Each number is 500 + 25 x the weight over its row's rms, rounded and kept within 0 to 999. Layers, rows and columns count from 0. Numbers have three digits each. The size before them is the row's rms in percent of the matrix's.

# layer 8 attention key, 128x128, rms 0.0519, rows 25-31, columns 0-127
146:487478522498478512420525496515492487500501532455512504456509491473507514567475488502472499532499501540494488514514526516494530486487518501498532510481492486485496511474481514491483505502482545507511537534486434468459507499492498502503500527537515503485491465568472500504476506507547500468521513539490495499599534495515486515497500465491477513429505483490511497496473497525517498496495
124:487516514518558498552479533488502517490489487502545521518492470510489494475518461457543486491520500535516515496513478499504527526508523490489468467504509537448524533509465498495510508483547429486463467488497554515502466481509524502486495487489490483482513527478485515506493493490452529507513489505527481526464494495488511449484537531479519490595478455494516504534501511509475500505490
127:506502476477503486607444500515521492520481505535479509569539480499479512414514502477525495525485506500524506528517486473500503511503508508514476506523471502511541493520488516502522479519505462515489469482519507530506496502503532512485469493489487468451472490428523499502486511489479504512485503469503492508429489502506511500506471507486508477564496510472491476504518513497470526524510
129:453485529503489503374504542529463510506496510518520468430486484479532481559494498531492497507521489517500488523515513551469486517465505532490495505514510538488498503480490500491490488479516522457496523534516452482444510519503491506502545490518516508509517501538483518500471515498527496496522513521498506481522499507495535545518473512513477524486473504513497475471513459474486495499481
131:470496527483491518428530487491457508500495495482509477431507515510503514557481491508489514489523496515520497501497487530443503456505498507507527497495506490479476508507508525518485510473492543482512514496489449481468511516488504505513530504491540527496503496574512508499501509472523517508502532548505498510598521510481521521475508511523461498419499496495507527492462473508502463498517
130:513485511526503536523459490498504498515531476490490449491478504507474464493514494504525488509463540509493510474494501490522500537522496562520514486503514491531544508480473464468467545513490480496531497520505543531511474467524505488511509468510461494486506480419473501492513475518496505473510510546507518512465472494534518486550524475480535495594513484481492456469499472482498512496487
141:528467460489510506625457480493513496499480481466493491540557487501485520436492514473508491517452486463487464527509499467487498503488493506515473514531475504516479506541488525501512511517457467511509470490515509520516537486513491520468470487498516455496496507471535522508526515509510530485478467461486493534447488516474499490524491501516511471537490495498489510497535509496525507508515
# layer 8 attention query, 128x128, rms 0.0564, rows 26-31, columns 0-127
125:498511484449511495495494509512476473518478495515488552490527496502534477526463493479493463477503459468483518526484502504467484475469502454500478463478484491433503505505524511501517494547526506517472490512455513482498438527488490517543528463479528493526508512485543484518478526492489547510538497468460490522507471493515467513465521514482473541514445499506488496545515535475451510475500
162:462556512481501470517506505502512509471497490500524509514495469539472524523440560505500467511529502533538477531511473525522483511498487514513507505515510511469511464464478538523512438496583523527463524520511536460494484518488471509495500514498485442477511518488487515503530503464470511524510503457451491513477508457513481491476493494488494508524497500516451496544465515514504493483511
127:500457478507550536476523509454473494513499497501489522474494543466511472507514507491514529521449468495462524493509444515470510487502501503510477475483517511525490492491535465497484510502497493498508469513529462508444538509487489490529537503490521505486505491517498516490483497522487474505524525520540516511604502486493540514485460500525490508481549451512532493459495535519477467519458
172:542484433487517509530490470470485470559524495466485468512519518497457470463513499491521520507472527472473491492473524472450517467538530478508510515482501490499479513493510489490465549509449468510504481495534469550470513471480518512529500515541513514508504499538508499504479476490476506510508524549533523517534458493537549476522478543538523505474507510506510501468468514504520484503492
128:514484502524528511474512472478483517504512503543496513477456532494499464491508470513509515509474469504518534526516498508490515506504472528526532473488481517460503493487524518513523494515472478504524496498463494492502501514510455445490495461446476505463546514446486451484484474536489520455538500464524462478537535491513482505497557520502507485494491442493494486471514516569468505538466
131:473549519507491510529467489510556490493496493489500501508487440510499540498457523499465463495537510526557481532491523508529515501494488482498493464522502517482473476498496518481491468464552514546467544491519533495482493469489475480451497494487483456473498508498499570459530496459484545521498502512460498499458482495507475478488544520516508491552500494504492507501518481528467464506497
# layer 8 attention value, 128x128, rms 0.0539, rows 0-18, columns 0-127
098:498536519533512487489508482540493544530519525494509465480510491501449504501479502478529551516469482470500477494484476476499477510498454518520499497516488522478432536468502473518538482514474490490498495484483478486537490534480478554510471488444500501497486500531533475496507487479516477458498544477510512534488507478499457519489555550496512494520479446497501446492494521523494455535485
122:490471509513494518496494493466538507493481521495494539496518484498533482536525500481541483519492527546473500512498559476509527501498506458450515482494474518483529543507509485527492469546498488546483477487505498478566475528490541500511489482463471505530496489495508472511468529546497522484498489496517410508491512525504470503483551517474481509493508471491445522529495515471493497454527
124:507531483539475447501506519516484525457460519488493437513495499517491486493464543486497468500484523529502502530536467523502494488496488497457481509449465533480535466532522447523533502445487513503481516513490489511531523501522500484570503536466469511478493503501480499484527485470507499471509516511526492471480533526462490435518495521480460504497512501483487550507522523478506477499492
124:527457497483519540494538486501490492510470472504450501500463514482481503524483473469550544491492539545494514468511530514502531539504541513470497469483507516481497565482529537496511495491515497505500502500491511516504486492521524524510501458543549500470513505471529528468524482520504479532542524538506506536494472464505486513465468533505502534491449456515479449516528489537507485478513
125:488467518452514530512430524503535487509515509508512547486506494513485501532525503552497483469507453476499499539489494505500504492488525498527517491540492464506494497522470466529444473512489494483487498486511529486516496461472488503441498513492510510456523496523495461535465568554478514481473489470503474515504534483523492560476520540536505488501537530478487499519466484495511513484492
145:506488510484528556492501526543489521508516491490525473463512462485484489499460464442495511539473499446494520485443553474509459497521506504512469512463526494494490546486509537482510502482499502529503515482501495498483524510530537567495484460506488474548517495500508514492482489506500509476490505502495489540485443537538510496546521519552504481528470483499517517521502495522532472497454
129:510517504484510500509489463495526499507479461520519486503462509527481513519515473483493491481493586449470504469457529509523549503505486525533472523441532490502502472462485480493483514517497495537483489517500493501546453470494539488497497527565487476438534484492477529507510526492527534490558497502514475457519479500514473502515492502538502478513510453519479512486506491487492533513522
110:480529496508491454513522476502472500489500524491496521470521451506509522470489523509485460504494485519509508540518448516469453467454468502535542525556486503484503485529501484478523503521478471481493492516554476495475495463510484497537517486468490482496478511497516507474486495447495511461483524489491512518508538526508544472523492509471488537535530570503521544523499494537517450531490
117:500488500514519471517532519500498542462508492493559511495474508493502499514470529510490519513474463482485505528522496491496484509485512502482491516525546507458490444504544430488504497487518497478530546531490504535509509503458477482539514578481505458531502476498485487477489461479487499466527477525514460493482515478536474483526466492519490516512481523504517538503513561543464489495541
131:486474505558463484510538511524484488479548514470475527518495489504554498471510477464514504481529511499536455498466496540482487518472508511491506551486516520499478481496449537491530488481498478498482539504518491526437536510489449522512524530511533506525464436495526489504549475488490529491486483492477518496514487488506500474520506469500504448496525506546543484471514508459523500508487
102:484521485501474546492513460515509470525532491491507493493521493485498538489491490507538478561460455490448487501455484505487562518474477491561537539547499523529458497484490521498504497519504508522494486518458506481480493503524499490477481479475497461514526498496515515529522513488462463477463497508487502537507485510503477527489468447527543450477530500479490466498517493479495476518450
146:492536463497504506504463558491479487491490587518531432482540461526535490499484468459495477502489451515487515520518511494481506501540503484503505520533558499517492504494506498487525500518531493478491484498513516521484520515513509508517493503518509493540523517519493481494502444474521495456488452521491540527508456474529542495513528456502537497499462462489489504516520443495505485491506
125:504465496508527487507472496482541508489495483495543501473509546520560498508478434542532497515496488510518507483465495493524462501484518519511539494478478481549546531510470488498488485501507513522525500499489505519495453463499484498485557456537481482487475477464481498492474514491481498493477453493505501518495539572535490538454480543531517535490506516475491513494464508473496512474467
115:479471500497522470497468500470504495480514506521513489507550536495525521506513496535494481485530462548482481529512503490517506482513494481491489465492563481520492470484515451510453476507481506498497522466488526540508479430509469496488495555515478510532475516498504449509463539495519507559438462512508491486525524470537514522503508516524503532515521544503533488481541507483476509468515
139:488480511505514499517450504475497542462493512495539507511496546476561493493501493483485510468512464485498515470523460496487524500499520522532549475523497502518524465503498513505436522473500523435494509478475487503481526505484517475528518453527514502525506531494493541471531468478514531556467473515487454469506536506473538441508502459489484518488506484509480497504487509495500557519509
096:524488488542510521495507513496466509489496548490465500493496495486500459496488527487482548512509581501535476497529519474526463504506514514555470512530461477493453495487495508477467517509494559459555471450514523524488521512488482496496498474496515486552496452520462521549476491528485517526522498466503516452487467485492513495538512492532498485520461505483521499511481502472513522522505
126:509505485500533515502517471529515538517488504524506462492506522492465506506482461443483509535474483515504514454481532498511476550540514485500475525467494515477519535502532507472483492504469501495512506493478505538503474546541523508544478490529509486548517487506519498492513438515519492450545483539525452510497516499498509502510518475490538463489409476470485493479511515525502515525470
136:510469492538545530503509474482494512520513506501521474500502479479500509493449530468485486513496495485491496511483492525506432480486505518500464476456536497497499513495509499477466510485488496515527535499443535506524513505494502540452521576514492511482489498513505529471455484462481509487530520490508504489508521497517503510504453531507507507490494605513552442523534513512499499489473
115:524460485485503553498478465506519506478473501516520451507498531511484511509491480480475475538510566466516504490486518476548524533519511508462454547439469508493512468506537467471531493507505495509496483493498471492519479517496507503521494543541501472462507530499496486534485469539508483537554530511498511457519484461503530502519455487495507507490505497468505510502543501505471506501436
# layer 8 attention output (transposed), 128x128, rms 0.0414, rows 0-18, columns 0-127
106:541473461490470463504500511474489522485484462505546528529450483468530492484495479512480496466527488482519524470520532503479499486506512493475451528447512457473551488556518496514498513531491493477494506505490477497457517551532501501515514518520497499504471514470490493480531520530526521515522464469487469446524538524538503493480465468493520547493513527492516491533498495519488539486544
136:515552482485474489512517468522500556518533527501521474484526501495496514482488477503502524507499467479540532526488457555479453519483521499523496492508504459506479468513507514497485550452511499482495510513486507525438500528491466492490491511540500484486499495507497519484539513490463505508527516485506585466520447458492531545491530482529495480502480523470489479507460476478485519498457
135:523416471520508508477467535484468493506540465500526539522460534487485513503505469516498495488468476504513527554486538501506502483490518521568510515493529481477492525494489580474496490518501513537471515506493477484442502515532495472497503491495510479508487489485530475459500547531490498505500534474479495507515538546514507529506478474509517504489505465471507445480524492520493494515478
133:479542501513471484495522527517501458516522517491559521510474473472522507494490507507486465468541507499467499527481455498462480528493522450471506536533505485549527483506488466491484513511516545484502507502515492491519525505497483465527511519507470516509483516505519507537458546484476461492472492428523505518467472483514544500512494479477464490497567521519522515483491477479511483544545
147:505557495487485511514510479516497509466463516514441448482538501519511502503482499443523505530524492507507479461495505500523483489512475483476495481479461510535483442483496489475522534499506499508539534537486491510504497499477509523537500516505504474480500460520474519516542446491502500498523495566467559514509466486488486487504521496499497519503437506543501532492471517455521537480454
144:478498456479477456506500495480485493533464504484505529505520508506523503485473519527509482457526496544504460512509424482532520470483508497489526517539518529525510473567541467523483524497493490464507485520521490496514531513462491487461491556527514519524454502491479497500521494510535514525456509535512453487487523483488499479504438478511474531483518514488525507518488469517485510493556
140:519520528528504515496490514498510542504482537489480538498539477462487494498498498535495470478500474540544502497473504470431475483529497495498528511539514511540457526493464516475454509489544513504475532521485503530468502519480489541513495459458517526501495467517499513503502470509513469538469495522520500556464452478492472449465507502453512499500468528482532544508488510531497489494492
109:522454508498557495504469531465475476513504471482472474516501550514510487478513493493512507490475502479519514527549546507538528497511486529497489481450491512458500532452515576513545500517482526516493489473465479496516487533522510479482496520478527511531522498466503478494505482512506513505533500480497458475540581510487466506487499485542507489490486454489498477482543487491490533481519
105:523497443505500510499437531490471507506507482523493494548473484526476522508509504519523511477463503498504484507532478527477499487491431515520480519489511523477528531516482560502506529554487494521492477490504501490458534526540468517520539487491489490495457514493504482479537502507525519495507556498460483477503545555501446503493481502476538503474535443506491463526480503494514498475502
136:528506499476561498501487520484496499510483466517524467513492476508472478526501549506489505486478462513489513515513477470491527478508502491505453447500503530479529512536519493551500507509517488490472483482507473434562476463482547479499498471461502508474522510490513493502439537496521518467498522542539435509514528534538490518481522554513494521503504479513470507514512479517465495516514
108:472501491487572502513494506462491534474447518511475531476512527517495492475490499482493522458495500515490513478503497526519499508543507496452486491483498473480519537513513466489500507504435481466490511496547476554506530506480529460517505477544493502497533542494486505519458460510540517481494496462507488473521519489519515449468528515510488544533487505516531565533487502526487504461495
147:447484530445518503497519481489522515521493484492436574489503509521472529506501528550504506517487533507486480477496452504563529493487496532504509474472503531480476486562528491511484467508493485489523473495500504509555513489489493516477495516542508531506463496498497522507526519483448515494483510496510455445485520543489490526520461495546507472509524518488471511485479490494522478471506
135:480521498500507496510475446510514526511485507501463455475533457508462493521492551464506504515514494500497460530491487536484546480501485448501474493514499495498471471467475516502522552504484495490481507502495493513527507500483519502500456558490554512495533492520510525526546473490492515496504510525511544496491474410471486473557510498459471473513473490500539526500512517503487548492494
130:495524496496494514510539433519526499493479508517465486487513456535505507514513528484529542568483547512491473473497471506504475503512460527547509488492458492488532491477475486478518524514480494510540499509515499465459508517512473479531471464473483493481516487523491507482549460465475523450530502494479513507519470557467466521529529485485512497488507479520477492520496533511530517493443
147:510485512509428527505526502511514474497504503499481522474495464545423518523480509509470542535492519526517462497515467516526498511477468498525477514509475495472469563481465471513553445477494485514495488500519526498548488481520506539439513538470480476518482518496503473516473517508490464463536499489511547514505525483469488514531485505479499495496504498515501517489529532509513462477511
097:477499515491451485523508459492539492525519523493486459510509475500517515519517515507467507511495469463510509437527499508481533497498514499472506516518507511504513510520532486543483438462512488483508492487458535449551483464450516533477505496513521533486517533487489498457511515508521529506480458584527529498483485483479490492495475579489496507498519531482469499462488510490498485504500
143:491482513502439465484499514474485503542492483468546531506501504486486508500474514563478504480505488517486484477494500502469511526487500508502517538505539496503534502560508470539474491482489516484498489516516493543490531475526475503465497561532476498501467567485471520491511542526497491542428543475495513483471459522509503488534479492492492503509534509468504489514487473481507499467556
135:513521460486474489490523487528476442486464494503494508521507478514510504513517473512528493507474508495499484512545454489501502478491489447515495511522508522469550505476510500507501524515496527516531498506544484482469509511485484472501485457468474491472475532500514503500542470513564530527447502488488443514503518522514472456519494471509509546502527397529530506481496515514492488527514
117:490495515505466478496499525486523541496480526494509562527491500474485503498524465505513497474518478513509506529491508503462495496516511519526542478539516477517486513479475495473447512472525512530493543538475509515465517487511520499473495431486482518493471511516509486485498547514494520498407510523511539538432439555480501479491508538500504483527495505480515513453508477510500491500501